Weights of a small GPT-style language model, trained from scratch on English Wikipedia: vocabulary 9889, 371M tokens.
Each number is 128 + 32 x the weight over its row's rms, rounded and kept within 0 to 255. Layers, rows and columns count from 0. The size above them is the row's rms in percent of the matrix's.

# layer 2 MLP down (transposed), 1024x512, rms 0.0252, rows 757-809, columns 0-63
size [122 101  52  97 105 117 102 111  94  97  98  23 110  21  97 141 111 104 105 115 119 108  28 117  71  27  98 114  95  87  25  21 110 104 107 142  96  92 102 105  23  24 101  16 118 100  20  99 100 118  89 103 127]
[[178 140 194 129 124 162 157  74 149  76 150  67 154  89 159 133 102  68 167 136  79 136  72 102 146  83  88  94 114 146 159 112 126 166 113  81 148 126 147 125 123 104 143 103 167 117  93  57  77 193 119 143  84 120 187 145 127 155 130 156 122  98 141 113]
 [200 149 130 164 131 116 133 134 157 176 214  97 138  88 109 123 128 124 135 129 105 116 170 122 133 131 188 123 110 199 124 164 128 128  84 125  79 121 102  89 130 116 160 140 138 125 166 102  88 128  72 136 213 127 133 142 116 135 131 153 158 121 130  96]
 [131 102 121 102 167 104 135 128 136 122 128  64 147 120  89  70 172 129  55 151 134  97 144 186 101  86 154 151 122 154 122 107 115 136 130 139 125 154 144 154 124  81  95  51 143 152 117 122  57  95 172 113 150 160 135 152 169 124 141 122  80 165 118 129]
 [ 53  93 158 174 159 157  61 110 153 108  66 127  77  95 117 137 117 140 127 135 101 190 119 103 184  73  44 123  91 179 169 100 124 138  95 197 112 141 112  98 151  96 156 176 123 112 159 157  93  74 121 109 166 125 150 169 101 129 193 115 102 107 117 119]
 [191 155 136 100 113 163 136 118 132 183 132 121 158 123 119 138 165 176  95 123  70 110  67 127  96 157 164 127 166  86  78 175 151 146 128  84 195 142 109 112 174  95 104 111 114 191 170 112 148 123 148 142  58 105 113 157 100 125 133 104 142  93 123 205]
 [138 121 140 121 138 133 135 163 129 132 164  79 106 151  88 140 136  84  99 130 183  93 139 136 180 176  96 131 148  83 118 104 115 124 137  97 146 146 151 101  67 114 148 115 139 175 167 101 122 156  15  95  96 150 123  70 158 125 130 154 153  99 195  73]
 [118 130 131 146 127 113 110 129 117 168 170 183 128 137 134  75  71 173 181 138 141  95 109 142  44 136 146 154 143  95 155  82 133 124  97 111 101 113 141  91 180 125 161 101 121 150  90 111 103  65 142 160 144 176 146  78 156 123 147  98 127 173 169 178]
 [130 100 143 154 134 115 188 164 134 162  69 163 155 107 172  91 157 147 106 128 113  74 160 116  69 147 119 146 149 107 115  77 128 118 186 110 147 102  87 165  84 180 155 178 107 137 143 157  91 137 117  96 122 125  98  95 106 122 103 113 139 133  78 123]
 [145 118 127 106 143 137 137 155 128 213  92 116 163 168 138 142 133 165 116 127 150 174 133 169 163 138 122 131 136 167 126 136 108 135 123 146 135 186 109 157 152 124  83 238 144 154  68 125 147  82 151 191 106 144 115 189 176  85 107 115  99 123 115 159]
 [108  96 102 179 122  92 133 143  99 125 194  86 159 120  97 134 127 116 174 123 114 126 102 135 202 111 175 110 119 111  75 117 135 128 140 154 118 131 175  97 143 101 129 113 134 126 136  60 130 179 156 174 169 133 228 139 111  94 138 110 101 147 171 156]
 [169 138 147  84 104 138 107 134 120 102 195 145  88 160 117 120 146 137 114 134 143 119  97 140 162 177 171 105 144 105 114 110 102 121  87 146 202 131 181  88  89 141 176 126  90 129 128  52  83  90  97 200 208 117 160  78 198 156 109 171  84 146 176 168]
 [145  96 143 153  98 169 116 109 140  98 195 124 135 145 151 133 177 124 166 129 112 167 106 127 172 127 148 100 129 163 158 171 132 138 152 140 128 107 146 148 152 133 112 140  77 135 145  68 146  75 111 152 110 135 121 164 118 116 112 159 106 153 104  82]
 [ 70 189  96 111 100 109 109 129 112 133 138  45 117 115 109  74 121 106 133 131 140  91 190  78  94 123  55 167 217 155 138 103 124 132 139 137 104 136 154 137 124 112 198 167 141 136  50 127 161 129 143 159  83  64 141 180 112 210 117 143 144 149 137 161]
 [128 153  73 198  97 130  98 138 117 127 145 104 176  85 100 160 151 125 175 145 126 157 169 162 141 132 136 128  97 142 103  95 120 127 117  72 121 170 137  83 149  84  59 138 121 145 188 186 101 128  96 117 179 111 157 100 166 144  61 154 128 131 126 106]
 [135 104 190 158 132 104 129 102 120 130  95 109  76  56 110 123  88 116  61 141 117 124 176 137 166  99 142 140 116 130 110 114 123 129 144 130 131 120 106 113  84 125  81 143 107 106  80 139 141 165 151 210  28 176  75 138 155  79 124  71 121 159 134  92]
 [123 152 143 184 131  68 124 128 105  94  86 131 146 122  87 108 119 103 142 120 111 139  80 102 100 100  99 118 166  93 118 158 127 126 136 152 123 142  99 110 126 123 174 125 163 156 116 113 111  59 138 137 114 131 132 118 122 135 135 166 161  82  38 134]
 [154 106 164 150  95 117 116  94 136 106 106 129 136 168 145 114 146  98 150  94  89 133  81 121 151 109  96 143 133 135 175 100 143 135  75 141  85  19 145 134 150  71 149 196 150 163 143 106 123 134 149 176 125 118 112 108  75 133  84 138 164 122 127 119]
 [222 115  43 155 127 159 103 121 134  99 119 189  80 144  66  92 175 154 161 130 166 132 120 121 180 129  96 146  56 173 133 157 112 124 146 117  61 117  92 114 187 155 150 173 182  91 122 159  76 112  93 123 130 113 133 122 106 129 139 131 125 165  95 127]
 [ 95 138 150 154 107 160 125  92 123 130  96 156 184 116 114  89 176 101 187 127 136 145 133 113 105  86  61 121 167 138 117 150 126 147 110 173 117 117 142 134 174  69 161 185 105 142 165 176 111 105 160 138  84 159 146 190 153 155 131 129 124  20  77 153]
 [156 142 193 165 119 106 113 117 147 152 154 161 176 151 133 145 235 162 173 142 111 130  78 131 155  71 116 124 172  85  39 152 133 135 121 134 122 107 154 116 116 108 119 135 144 111 124  64 128 123 161 117 117 117 156 196 138  99 112 168 137 155  96 155]
 [120  95  57 140 129 111 126 133 131 151 157 111 122 120 143 149 218 121 102 124 110 168 111 110 132 143  28  97 140 151 168 157 104 131 169 150 126 176 118 131 123  69 114 110 142 102 131 101 143 178 161 181 106  82 161 107 160 132 136  85  95 198 141 139]
 [136 115 173 142 126 103 113 112 147 122 117 167 162 146  85 127 243 135  95 132 118 137 125 131 167 143 133 142 104  68 134 183 117 107 130 117 118  73 149 160 164 130 188 116  71 120 125 173 128 145 138 118  64 115  99 170 142 124 132 143 169 105 100 122]
 [144 147 160  75 126 100 114 139 140 238 133 178  95 207  85 109 169 127  84 104 104 148 190 128 106 125 135 160 119 108 124  37 130 119 166  52  85 118  95 155  83  79  89 145 152 154 158  97 191  81  84 137 149 107 112 119 149 105 158  92 139 115 139 147]
 [ 82 160 117 158 132 139 138 145 143 169  60 129  76 128 143 163 115 112 138 140  77  99  87  98 183 108  81 126  64 102 101 113 133 136 181 155 110 129 192  94 149 114  83 110 124  77 138 109 120 166  47 149 156 186 172 198 119 132 150 122 142 132 201 120]
 [127 166 119  94 140 140 187  94  74 124 140  64 151 115  96 128 124 121 117  87 118 125 103 164 142 131  98 105 137 126 108  85  77 143 115 150 109 136 151 161 159 120  73 116  86 147 112 137 123 142 164  84 154 155 116 118 188 150  81 147  80 141 107 124]
 [112 143 140 139 130 158 158 128 160 157 138 132 133 169 139  84 132 106 109  92 125  98 207 156  87 180 109 170 108  79 108 128 108 130 181 131 152 131 115 166 171 120 135 178 168 209 109  79 169 165 139 132 141 137  32  74 125 162 133 102 146 107 160 144]
 [122 142 117 109 118  99 137 145 111 185 174 147 100 102 139 115 157 107  87 124 156 153 105  89 102  95  85  96 135 162 113 184 131 107 133  86 119 135 161 154  78 110 140  97  30 146 174 106 137 144 142  87  96  72 154 142 161 154 161 128 202 135 103 116]
 [148 104  78 145 113  98 137 148 117 171 129 162  92  18 125 105 128 136 130 134 201 130 154 118 118 168 149 126  92 148  84  99 132 139 175 125 112 161 133  78 135 142 125  66 141 124 101 160 176 140 153 121 101 181 115 151 105  70 142 113 103  99 148 174]
 [137 190 152 126 111  84 173 102 170 156  59  88 115 130  85 147 144 160 150 162 156  98 139 193  84 131 136 159 110 147 157 151 142 203 130 106 149 119 111  98  88 116 206 184 127 119 119 189  99 100 136  85 124 138 106 135 156 177 163 124 172  91 148 161]
 [130 150 126  97 130 128 203 128 190  96 107  89  82 122  97 140 145 150  89 149 115 151 112 116 108 170 228  70 162 155 154 123 149 170  96 127 119 109 111 137 116  88 185 128 159 131 131 139 106  55 122  85 142 128 154 125 154 136  84 132 135 122 143 135]
 [156 154 122 132 137  76 188 105 114  87 136  86 123 129 109 133 181 110  80 113  94 161 145 121 120 126 160 148 118 118  83 129 104 109 121  43  83 124 140 134 104 127 183 163 162  24 168 151 122 151  87 132 139 161  57 102  96 146 153 113 106 165  20  42]
 [112 147  87  85 101 140 121 165 153 168 153 125 167 135 107  77 179 105 124 120 134 130 155 126 163 127 189 159  88  82 102  96 142 132  63  87 140 129  93 162 181 100 141 118 169 142 119 143  94 126  96 159 195 134 103 114 121 134 121 138 107 159 113 108]
 [ 71 155 118 145 123 176 201 145 116 169 115 113 143  97  72 148 109 134 137 110 118 169  82  93 164 164 173 127 148  79 145  63 124 146 139 182 173 201 129 149  95 124  51 130  79 145 165 130 158 170 128  52  78 124  60 154 100 169 125 173 142 129 104 142]
 [126 116 142 133 141 120  89 139 135 117 116 164 145  72 144 146 157 122 158 120 119 124 111 118 120 123 127 121 123 122 134 132 113 142  78 131 137 120  89 129 150 120 152 167 124 140 142 247  79 129 148 155  80 168 138 133 174 177 132 122 102 119  91 114]
 [ 45 156 134 150 108 185  75 122 129  73  63  79 156  69 112 110 158  93  76 117 103 163 116 110  69 113 126 149 186 168 120  95 122 135  96 176 123 105  77 145  85 112 136 102  59 137 145 157 126 102 143  99 200  87 100 112 141  78 128  72  94 166 138  73]
 [151 140 129  98 106 146 124  91 130 175 143 114  94 107 137 159 110 108 100 134 100 147 102 164  83 177  90 136 108  54 130 124  93 138 140 236 122 143 123 115 129 161  71 175 144 128 110 144  69 142 165 101 132 106 139 121 175  97 123 151 106 133 106 156]
 [121 148 177 106 149 188 137 144 130 180 142 109 179 179 108 105  85 132  68 137 127  92 140 131 184 131 198 112 132  63 132  84 129 109  99 190 100 160 149 141 122  72 105 113 170 123 161 200 138 140  46  92 163 157  85 131 108 143 152 118 142  92 141 133]
 [ 78 149 182 109 156 193 119  84 133 101  68 189  30 178 131 129 150 129 109 116  90 132 137 129 164 103 110 119 152 125 152 117 129 117 206  87  91  89 179 145 163 114 192  68 116  99  95 120 108 144  86  89 172 165 142 101 153  75 141 158 160 128 116  99]
 [ 92 144 112  97 110 148 105  96 118 140 103 144 177 167 116 109  21 122 148 121 201  92 165 138 120  86 183 146 147 107 124  92 138 131 101  97 159 113 116 156 146  95 166 147 185  61  94 125 129 117 115 180 125 149 180 146 127 158 126 106 139 122 139  75]
 [139 115 118 154 126 135 155  60 127 105 118 141 128 134 143 123 148  79  62 134 195 161 138 144 167 128  64 130  75 107 132 173 115 138  98 150 179 151  93 140 173 108  90  77  91 125 173 125 110 138 217 128 115 137 148 157 184  57 133 160  66 113 133 211]
 [132 133  79 146 181  78 117 154 105 118  75 113 141 147 132 130 124 129 133 116 122 103 114 130  65  92  78 179 121  94 130 107 128 163 163 153 101 127 160 192 121 115  81 142 192 125 119 107 118 111 122 163 122 144 132  93 122  81 109 115 116 102  94 146]
 [163 146 191 149 121  92 112  93 129 145 143 166 174 136 102  85 141 112  71 138 158 113 107  83 122 142 161 132 122 118  87 158 143 119  81 153 142  89 111 121 120  89 137 114 167 173 142 127  87 154  94  81  91  44 159  78 136 133 149 117 161  96 118 174]
 [187 135  69 166 118 122 130 169 126  96 106  68 200 143 153 108 131 101  71 132 184  99 141 139 121 136 130 184 150 133  96 140 142 126 177 104 111  93 150 112 140  51  93 132 144 181 128  99 108 128 168 151 193 179 119 130 158  96 183 155 119 189 131 110]
 [150 122 132  86 128 119 119 135 149 130 124 143 119 110  57 120  65 101 185 135  66 133  32 130 122 155 150  87  84 212  91 113 154 142 121 149 122  84 124 106 133 196 116 112  90 106 100 161 107 115 156  85 159 112 110 109 161 163 123 146  91  67 146 104]
 [130 139 149 146 130 105 151  88 127  98 144 164  90 111 179 108 162 141 116 121 180  89 190 146 167 141  88 169 124  97 158  96 114 123 133  85 106 156 135 118  95 113 150 162  94 175 183  98 123 158 203  90 155 104 178 165 118  47 107 121  74  95 114 118]
 [155 119 120 151  72 160 115 102 115 104 134 155 167 108 144  97 127 104 120 141 166 126 141 131 193  79 161 142 126 118 162 111 140 134 119 171 191  88 111 123 127 150  32 118 141 134 113 126 126 134 163 109 158  95 120 166  81 175 160 172 118 163 131  74]
 [109 141 122 160 150 144 106 151 138 164 131  80 100  67 116 144 115 159  85 125 121 122  93 103 150 161 159 103  82 122 109  85 156 147  50 178 116 143 131 104 165 147 161  87 112 160 132 119  77 119 147 143 125  70  78  89 123 127  97 139  90 137 112  70]
 [138 160 143 144 177 155 158 105 144 110  79 185 107 101 124 136 118  69 131 109 125 103 174 106 199 137 177 104 130 194 104 174 141 143 198 130 138 141 122 121 126 130 154 152 158 118  55  53 150 112 145  94 127 112 122 149 141  57 116 101 146  98 132 102]
 [ 84 153 174  45  98 113 109 106 117 129  98 131 114 172 139 165  77 150  20 147 101 137 128 143 145 151 130 136 145 104  76 174 131 124 183  99 138 126  89 145  73 181 127 148 127  68 126 138 122 125 129 144 115 138 120 107 206 155 119 114  98 181  96 178]
 [106 141  84  83 125  97  77 116 126 162 114  77  65 162 114  59 127 177 129 142 179 124 103 108 169  92 126 180 190 106  91  99 100 145 190 111 141  96 202 106 155 141 227  70 201 169 100  72 143  89 163  70 164 126 112 105 195 148 143 160 141 129  89 137]
 [120 149 120 101 113 139 213 106 201 131 133 165 170 146  79 162  76 128 116 133 127 116 144 104 118 129 161 100 124 174 140 136 132 128  91 170 113  74 172 137 137 132 185 124 191 136 119 192 130 138  81  99  82 115 114 140 176 168  89 139 143 128 128 161]
 [104 156 145 138  99  98 159 126 125  71 122  97 108  34 145  52 183 111  84 113  91 158 119 156 154 126 170  91  84  90 118 166 119 124 125  59 101 103 116  63 141  88  88 168  96 136 150 159  94 174 148 140 140 165 137 128 114 163 123 149 124 111 140 109]
 [189  80 145 147 135 174 116 128 152  99 151 129 106  68 111 143 110 107 122 133 101 130 124 126  52  86 148 130 195  73  92  65 124 122  29  66 102 134 170 166 129 151  84 113 108  89 159 200 113 149 103 185 156  92  75 149  56 154 111  66 144 129 127 129]]
# layer 2 MLP up, 1024x512, rms 0.0248, rows 758-809, columns 0-63
size [101  62  98 101 111  99 111  93 102  97  35 112  33 100 133 109 102 103 108 117 103  36 112  80  35 100 107 105 105  34  32 113 109 103 157  98  97 102 103  34  36  98  29 111 102  32 100  98 119 102 106 125]
[[120 141  91 141 122 105 181 105 148  91 168 143  99 135  94 127 122 127 157 132 182  84 100  94  95 119 153 107 120 153 106 124 147 125  97 163  83  94 161 147 136  60 133  99 125 159  86 115 106 108  81  71 114  80 156 159 122 154 105 150 144 150  75 170]
 [ 81 107 121 137 128 145 112 118 147 142  76 158 192 127 110 132 139 171 135 135 171 147 163 140 129  93 135  98  95 121 189 136  96 138 172 156 138 101 162 178 150 160 106 157  63 113 108 105 144 103 139 107  80 156 102 187 130 130 107 172 138 107 150 150]
 [143 120  97 116 129 131 171 133  88 107 113 152 145  89 106 132 134 105 130 144 102 100 160 128  97 135 165 150 139 133 120 155 118 133 113  90 109 121 164 126 151 172 173 149 148  19 127 121 193 124 124 138 147 121  81  83  86 194 122 119 132 114 102  80]
 [129  63  50 141 160 103 168 105  98 133 100 175 103 138 121 124 125 100 145 124 103 151 111 129  95 104 114  47  95 156 129 182 127 175  60  97  85 149 114  87 117 153 110 144  77 113  94 103 159 126 112 145 172 108 168 113 101 104 154 175 174  76 132 137]
 [142  98 139 134 113 148 141 108 116 105 107 149  82  98 133  87 172 142 142 119 101 160  85 106 115  44  96 148 110  98 129 143 138 146 107 114 124 125  64 130 169 130 103  87 181  93  71  89 134 191 168 184  97 176 111 106 119 111 145 100 102 136  77 209]
 [102 112 152 118 143 198 146 136 147  57 109 110  69 111 130  97 160  68 124 122 192 143 146 153 119 123 138 146 100 147  83 106 121 125 151 155  75  92  87 107 121  91 211  78 145 167 126 175 158 117 127  57 107 144 142 146  90 118 100 116 174 156 154 140]
 [ 67 137  92 139 103 208 155 114 106  84  87 114  71 162  97 146  65  53 107 155 152 149 154 125 152 118 162 125 133 129 127 159 130 150  73 135 116 145 165 140 131  77 167  78 180 120  51  94 141 111  78 127  60 131 122 165 124 149 109 148  99 157  98 111]
 [125 108 109 210 165  90 162  79 145  46  97 200 130  87 109 127 131 112 141 101 181 168 122  76  93 135 159 122 171 171 140  89 135  82  81 138  99 134 181 132  97 124 150  61 117 144 122 106 155  64 208 133 136 119 209 165  91  73 120 155 164 129 110  52]
 [150 101 172 171 150 176 161 146 102 150 132  99 140 143 109 153  92 141 246 117 127 146 112 137 112 152  84  83 118 148 118  98 110 141 163 146 157 170 148 167 153 149 135  93  95 111  90 138 157  83 124 117  60 145 127 165 176 169 121 114 174 109 113 163]
 [152 100 107  70 152 145 169 161  83 143 114 111 150 118  79 127 125 147 146 148  82 166  80 101 182 120 130 113 100 121 187 103  95  93 104 123 116 136 185 143 119 142 124 106 104 133 120  76 110 167 127 164  98 143 191 140 117 121  92 149 117 161  90 147]
 [133  67 132 153 104 129 126  90  33 107  38 185 138 153 119 130 107 119 127 171 154 119 187 175  86 112 118  80 115 101 132 144  96 148 123 231  94 110 123 186 117 108 172 173  88 101  99 167 187 157 146  85 145 126 129 156  82 120 130 109 130  88 167 193]
 [127 137 130 150 135 154 165 137 145 113 151 114 155 124 116 176 147  63 188 117 128 127 119  92 135 136 156 140 140 113 101  98  97 159 173 139 112  90  78 148  82 105 127 175  90 105 141 116 135 197  99 165  85 129 150 103  94 157  38 112 101 125 103  84]
 [158 100 106  61 114  66 119  83  97  95 132 201 139 147  79 118 139 165 111  69 133 180 123  80 154  99 210 136 109  94 157 153 104 134 115 167 101  84 182 174  94 134 179 144  75  86  98 134 199  53 172 145  91 117 124 149 117 128 131 135 114 174  85 154]
 [163 110 106 152 148 157 117  91 127 126 151 115  90 130 114 125  92  92 117 121 108 146 109 178  76 119 139 133 163 106  53 101 138  73 119 130 131 153 163 153  33  89 126 110  94 123 119 148 157 110 138 152  65 114 137  93 114 202  76 127 116 142 124  65]
 [ 67 131 133 101 132 121 153 103 119 129   5 142 171 183  94 131  85 129 160 128 111 139 163 121 131 128 120 125  93 121 144 117 147 118 107 153  78 112 103 124  90 189 172 143 130 139 136 181 109 124  94 120  84 163 133 116 167 135 118 143  80 126  72 159]
 [131 120 138 163 139 140  95 101 132  95  97  98 120 154  95 115 125 145 155 121  99 136 132 129 188 134 125 142 131 102 184  97 120 115 147 148 197  84 142  98 210 132 135 138 104 181  71 163 131  75 154 134 135 104  93 122  82 175  99 123 119 134 131  99]
 [119  92 141 130 170 101 108 120 147 128  62 212 138 197 109 120  94 161 135 144 152  84 156 127 128 152  56 116 134 102 114 136 147 111  90 172  97 142 121 123 137  99  99 105 138 118 118 122 141 109 138 101 155 146  97 127 111 105 105 102 142 176 156 192]
 [ 98 145 170 100 150 186 115 127 136 152 127 142 116 164 127 142 170 126  82 120 119 152 113 105 100 127 113 116 140 171  87 137 111 122 110 105 148 132 148 108  83 138 146  88 117 129 137 148 139  45 105 125 119 132 116 206 191 182 123 134 135 160 127  88]
 [ 84  84 155 182 151 131 149 103 112 178 123 136 184  94 117 133  65 169 172 151  93  97 190 110 117  95 149 132 131 142 155 162 151 111 205 179 147 116 127 131 127 130 136 160 117 119 102 110 144 110  97  90  81  93  90 127 162 113 109 173 104 117 181 124]
 [100  93  80 103 119 213 137 121 101 132 133 140 150 174 120 133 121  99 149 114 148 154 104 120 163  76 148  95 109 187 121 166 147 122 178 118 100 170 145 126 105 117  91  80 107 156 185 122 141 108 145 128  97 112 157 178 118 143 109 169  99 124  82 134]
 [155  98  59  60 137 157 127 147 112  99 101 186 138  98 128 128 171 132 173 166 165 114 149 143  95 108 102 131 166 169 161 133 103 102 151 149 140 155 131 114 130 154 128 137 138 159 125 124 138 115 137  21  19 122 155 188 136 171 106 153  92 195 171  42]
 [145  43 111 135 148 152  98 137  84 102 170 114 118 113  92 145 126 109 133 141 156 154  75 139 163 113 103  79 146 144 178 203 112 174 122 205 109 101 150 148 103 133 138 138 116  77 149 142 148 133 151 109 110 152 139 179 133 116  98 148 141 155 141 140]
 [161 143  97 111 136 153 205 110 142  88 138 128 151 135 116 110  92 157 134 144 145 128 152 138 147 109  89  86  67 148 124 156 139 108 111 123 107 120 144  99  49 229 196 150 102 126  92 128 104 128 133 143  80  99  86  85 157 129 115 110 166 155 108 104]
 [167  81 116 100 149 108 155 149 118 127 115 162  92 146  18  94 123 104 140 144 176 169 147 161 144 160 172  61 100 117 119 107 127 132 147 151 112 121 126 127 126 136 137 142 152 137 118  93 171 104 130 112 116  84 146 107 145  80  32 122 146 135 111 163]
 [120  46 163 127  96  91 101 137 127  90 125 161 140 100 126 134 136 138 162 125 131 144 131  61 125 100 151  93  70  84 144 132  95 187 131 170 122 148 139 107 108 161 133 130 116 144 127 165 187  92 114  98 127 161 209 180 126 129  83 175 114 134 184 136]
 [111  93 150 120 110 202 126 145 163  62 154  91 114  76 132 199 140  56 158 133 141 160 122  92 142  84 133 130 102 163 204 167 138 189 108 203  83 128 159 158 149 155 147 149 179 139 110 158 150 130 127  37 136 140 136 168 102 151 139 199 136 159 195  99]
 [150 147 102 165 143 131 195 138 108 118 158 152 134 121 111  91  90 159 119 124 135 171 130 150 152  94 139 144 130  95  41 138 147 130 112 112 147 117  72 132  58 198 190  48 129 107 126 142  87 136 172  92 132 116 114 114  89 185 105 106  95 125 156  80]
 [152 112  79  89 105 160 120 165 125 159 103 152 178 126  85 144 145 101 174 126 110 134 128 112 114 117 101   4 145  87  93 153 120 105 130 162 124 156 116 151 171 167 152 125 119 109 160  98 152  68 176  49  78  95 134 146 144 158 121 122 126 117  90  91]
 [127 115 104 117 111 146 153 170 105  83  88  84 143 172  67 181 131 143 125 103 107 179 126 126  97 124  60  34 150  63 111 134  93 157 110  84 105 116  88 120 173  81 130 114 139 137 109 101 151 125 185 162 150  81 121 131 165 140  44 138 146 145 111 127]
 [106 104  94 142  97 133 117  95 133 156 100 130  90 101  84 127 119 145 162 138 125 149 100 159 141 111 100  97 136 120 151 151  90 185 149 208 133 131 140 176 146 126 147 117 111 120 147 152 154 124 113 130 116  60 153 140 132 131  87 106 170 104 166 181]
 [144  88 101 118  88 117 106 107  95 110 190 146 151 117  61 172 113  81 140 176 149 157 144 122  86 145 123  73 163 130 106 126 156 142 167 175 147 135 160 121  88 122 114 114  94 108  72 102 169 131 136  33 119  89 144 168 169 113 103 175 166 112 120 128]
 [ 61 110 114 205 126 105 160  99 143 112  81 120 169  82 131  99 111 116 158 107 109  93 119 135 106 137 121 128 102 176 160  97 153 141 144 174 169 137 105 109 161 153 132 128  95 138 118 172 162  66 120  93 124 101 169  90  80  96  95 140 100  90 148 118]
 [117 148 151 190 102 114 103 149 126 140 118 109 119 124 127 160 140 146 160 127 172 123 145 107 127 126  94 101 190 132 131  99 149 125 129 148 124 126 122 122 132 107 159 167  94 102 155 170 158 112 126 109 153 141 183 187 105 165 126 124 124 155 119 157]
 [165 154 174 113 122 124 157  95 124  76 127 110 125 120 108 122 148 143 158 160 116  87 146 150 158 131 117 139 105  95 139  85 123 159  89 176 113  84 143  97 153 148 199  55  86 179  48 152 124 102 147  60 188  85 128 120  82 126 151 101 103 124 152  94]
 [117  83  64  96 130  86 144 113 123 133 108 135  94 146 160 127  95 134 158 140 123 184 111 115 156 116  84  89 106 132 120 125 123 124  79 145 157 144  99 159 126 148  91 128  79 130  85  91  98 115 155 161 105 155 129 108 132 162  96 133  79 134 100 155]
 [109 123 116 122  95 159 142  98 132 119 151  88  98 111 148 130 184 165 124 150 125 164 127 109  90 121 102 153 126 164 186 128 130 123 163 146 156 136 120 172  89 167 159  92 113  68  87 134 171 121 137  57 107 121 113 140 159 115 101 152 146  67 152 107]
 [127 118  49 118 158 196 139  96 142 102 129 109 214 159 126  76 124  83 115 155 179 137 172 115 163 123 126 123  99 135 168 136 147 116 152 123  69  98 138 133  58 121 149 152  95 145 137 109 102  90 190  90  78  87 114 156 125 133 132 129 156 165 143 194]
 [216 125 133  86 124  91 196 104 145 106  63 192 156 128  76 109  88 152 126 122 128 135 108 128 138 131 114 142  57 143 166 134 157 132  81 152 163  96 127 105 145 136 155 116 133 108 116 190 136 100 120 136 139 179 190 121 114 161 166 118 167 121 129 141]
 [112  83 136 173 116 148 131 159 130 148 112 104 165 111 116 129  74 143 116 116 124 145 126 106 108 134 177  65 149 101 123 108 151 151  54 131 134 126 122 131  98 131  82 136 104  86 182 146 103 161 152 124   0 136 111 135 117 149 116  99 160 162  82 112]
 [139 101 103 160  72 154 184 108  94 116 157 162 121 149 101 136 124 187 160 181 143  83 144 118 119 102  51 108 135 129 174 146  78 105 169 154  92 114  74 110 119 103 138 129 102  82 110 152 174  92 144  96 111 118 133 100 178 124 153 146 156 132 148 147]
 [ 20  94 163  95 148 134 113 125 116 162 136 154 132 183  73 114 125 139 138 161 177 115 106 154 105  97 117 164 103 121 149  99 148 104 177  96 132 146 118 170 148 125 145 177 114  98  44 142 189  90 117  70  92 114 104 119 135 149  70 148  74 118 166 156]
 [182 103  81 124 114 148 138 132 132 127 167  77 119 188 120 124 110 112  99 138 116 124  86 103  71 132 115 109 146 132 129 171 134 134  85 122 109 138 173 114 108 117 106 127 172 143 152 146 142  87 100 146 145 186  78 156 100  62  89 146  59 116 194 170]
 [142  97 127  85 140 120 125  74 140 136 102 229 122 120 144 137 114 170 123 173 200 113  97 121  94 135  97 172 100 158 133 137 154 190 153 178  86 132 190 164 116 130 147 129 168  90  73 126  68  85 158 108 109 157  88 122 127 146 104 121 127 161 120 133]
 [ 96 129 148 132 137 151 172 120 147  83 125 172 160  94 125 139 125 154  91 111 174 112 128 100 123 161 121 108 137 126 163  96 136 151 163 174  46 136 107 129 119 170 163 174  68 134 128 146 125 101 160 101 147 164 166 116 137 117 110 163 138 138 131  43]
 [152  98  96 141 145 193 125  83 153 146  78 127 192 132 125 147 137  85 172  76 124  86  78 101  96 100 108  83  95 173 114 168 150 110  67  77 149 158 167 102 106 160 162 186 127 120 132 153 151 189 124 122 124 160 149 103 152  87 139 178 138  77 198 104]
 [148 108 128  85  66 136  67 145 106 124 202 130 169 187  99 110 135 158 114 107 144 152 120 113 118 147 181 113 146 132 146  94 104 187 124 144 152 120  75 203  85 133 182 130 124  80 136 135 176 118  80 141 125  86 123 150 118 132  78 148 192 152 127  81]
 [111  83  82 170 115 123  92 109 169 149 113  62 166  74  83 155 107 138 155 109 156 158 120  98  93 120  57 108  63 161 180  81 124 163  82 171 135 109 155 128 167 115 103  98  16  93 169 182  99  68 208 158 109 117 135 150  98  90 102 115 120 105 105 159]
 [134 102 108 151 158 216 109  89 139 112 147 172 106 137 131 109  95 141  84 145 178 103 116 123 189 109 156 144 152 181 160  59 169 125 131 228 145 142 133 116 181 157 157 143  67 146 130 200 152 155 158  61 113 147 128 197 157 161 116 122 131 150 122 130]
 [107 100  79 130 143 109 117 138 124  69  90 131 108 126  92 134 129 115 162 116 104 145 126 104 107 110 126  83  98 127 186 168 105 101 129 176  71 149 107 145  94 187 186 133 146  60 121 114 110 153 148 154 170 120 153 172 164 119  78 110 107 113 109 132]
 [ 86  91 115 109 139 123 153 150 128 188 125 121 138 143 131 174  76 120 133 146 124 127  82 130 127 135  87  86 147  81 157 109 100 123 102 138 123 101 138 136 174 162 124 180 109 174 126 159  97 122 129 138 156 169 141 174 148 156 117 126  77 137 129 102]
 [ 83 105 137 145 138 108 154 150 123 140 158 128 180 143  85 197 148 109 104 115  93  73  94 127 125 116 135  66 126 156 174 172 161 139 121 128 110 142 147 151 109 170  98 170 138 122 124 131 111 137 128 113 109 149 179 138 100 127 101 140 140 151 156 152]
 [124  94 122 136 112 160 105  90 131  60 138 118 121 102  89  98 159 157 189 121 152 115 132 149 142  68  64 127 171 126 105 174 113 121 138 162 186 139  97 128 116  64 157 130 129 100 158 146 166 108 102 146 137 152 139 107 118 125 123 145 188 118 156 148]]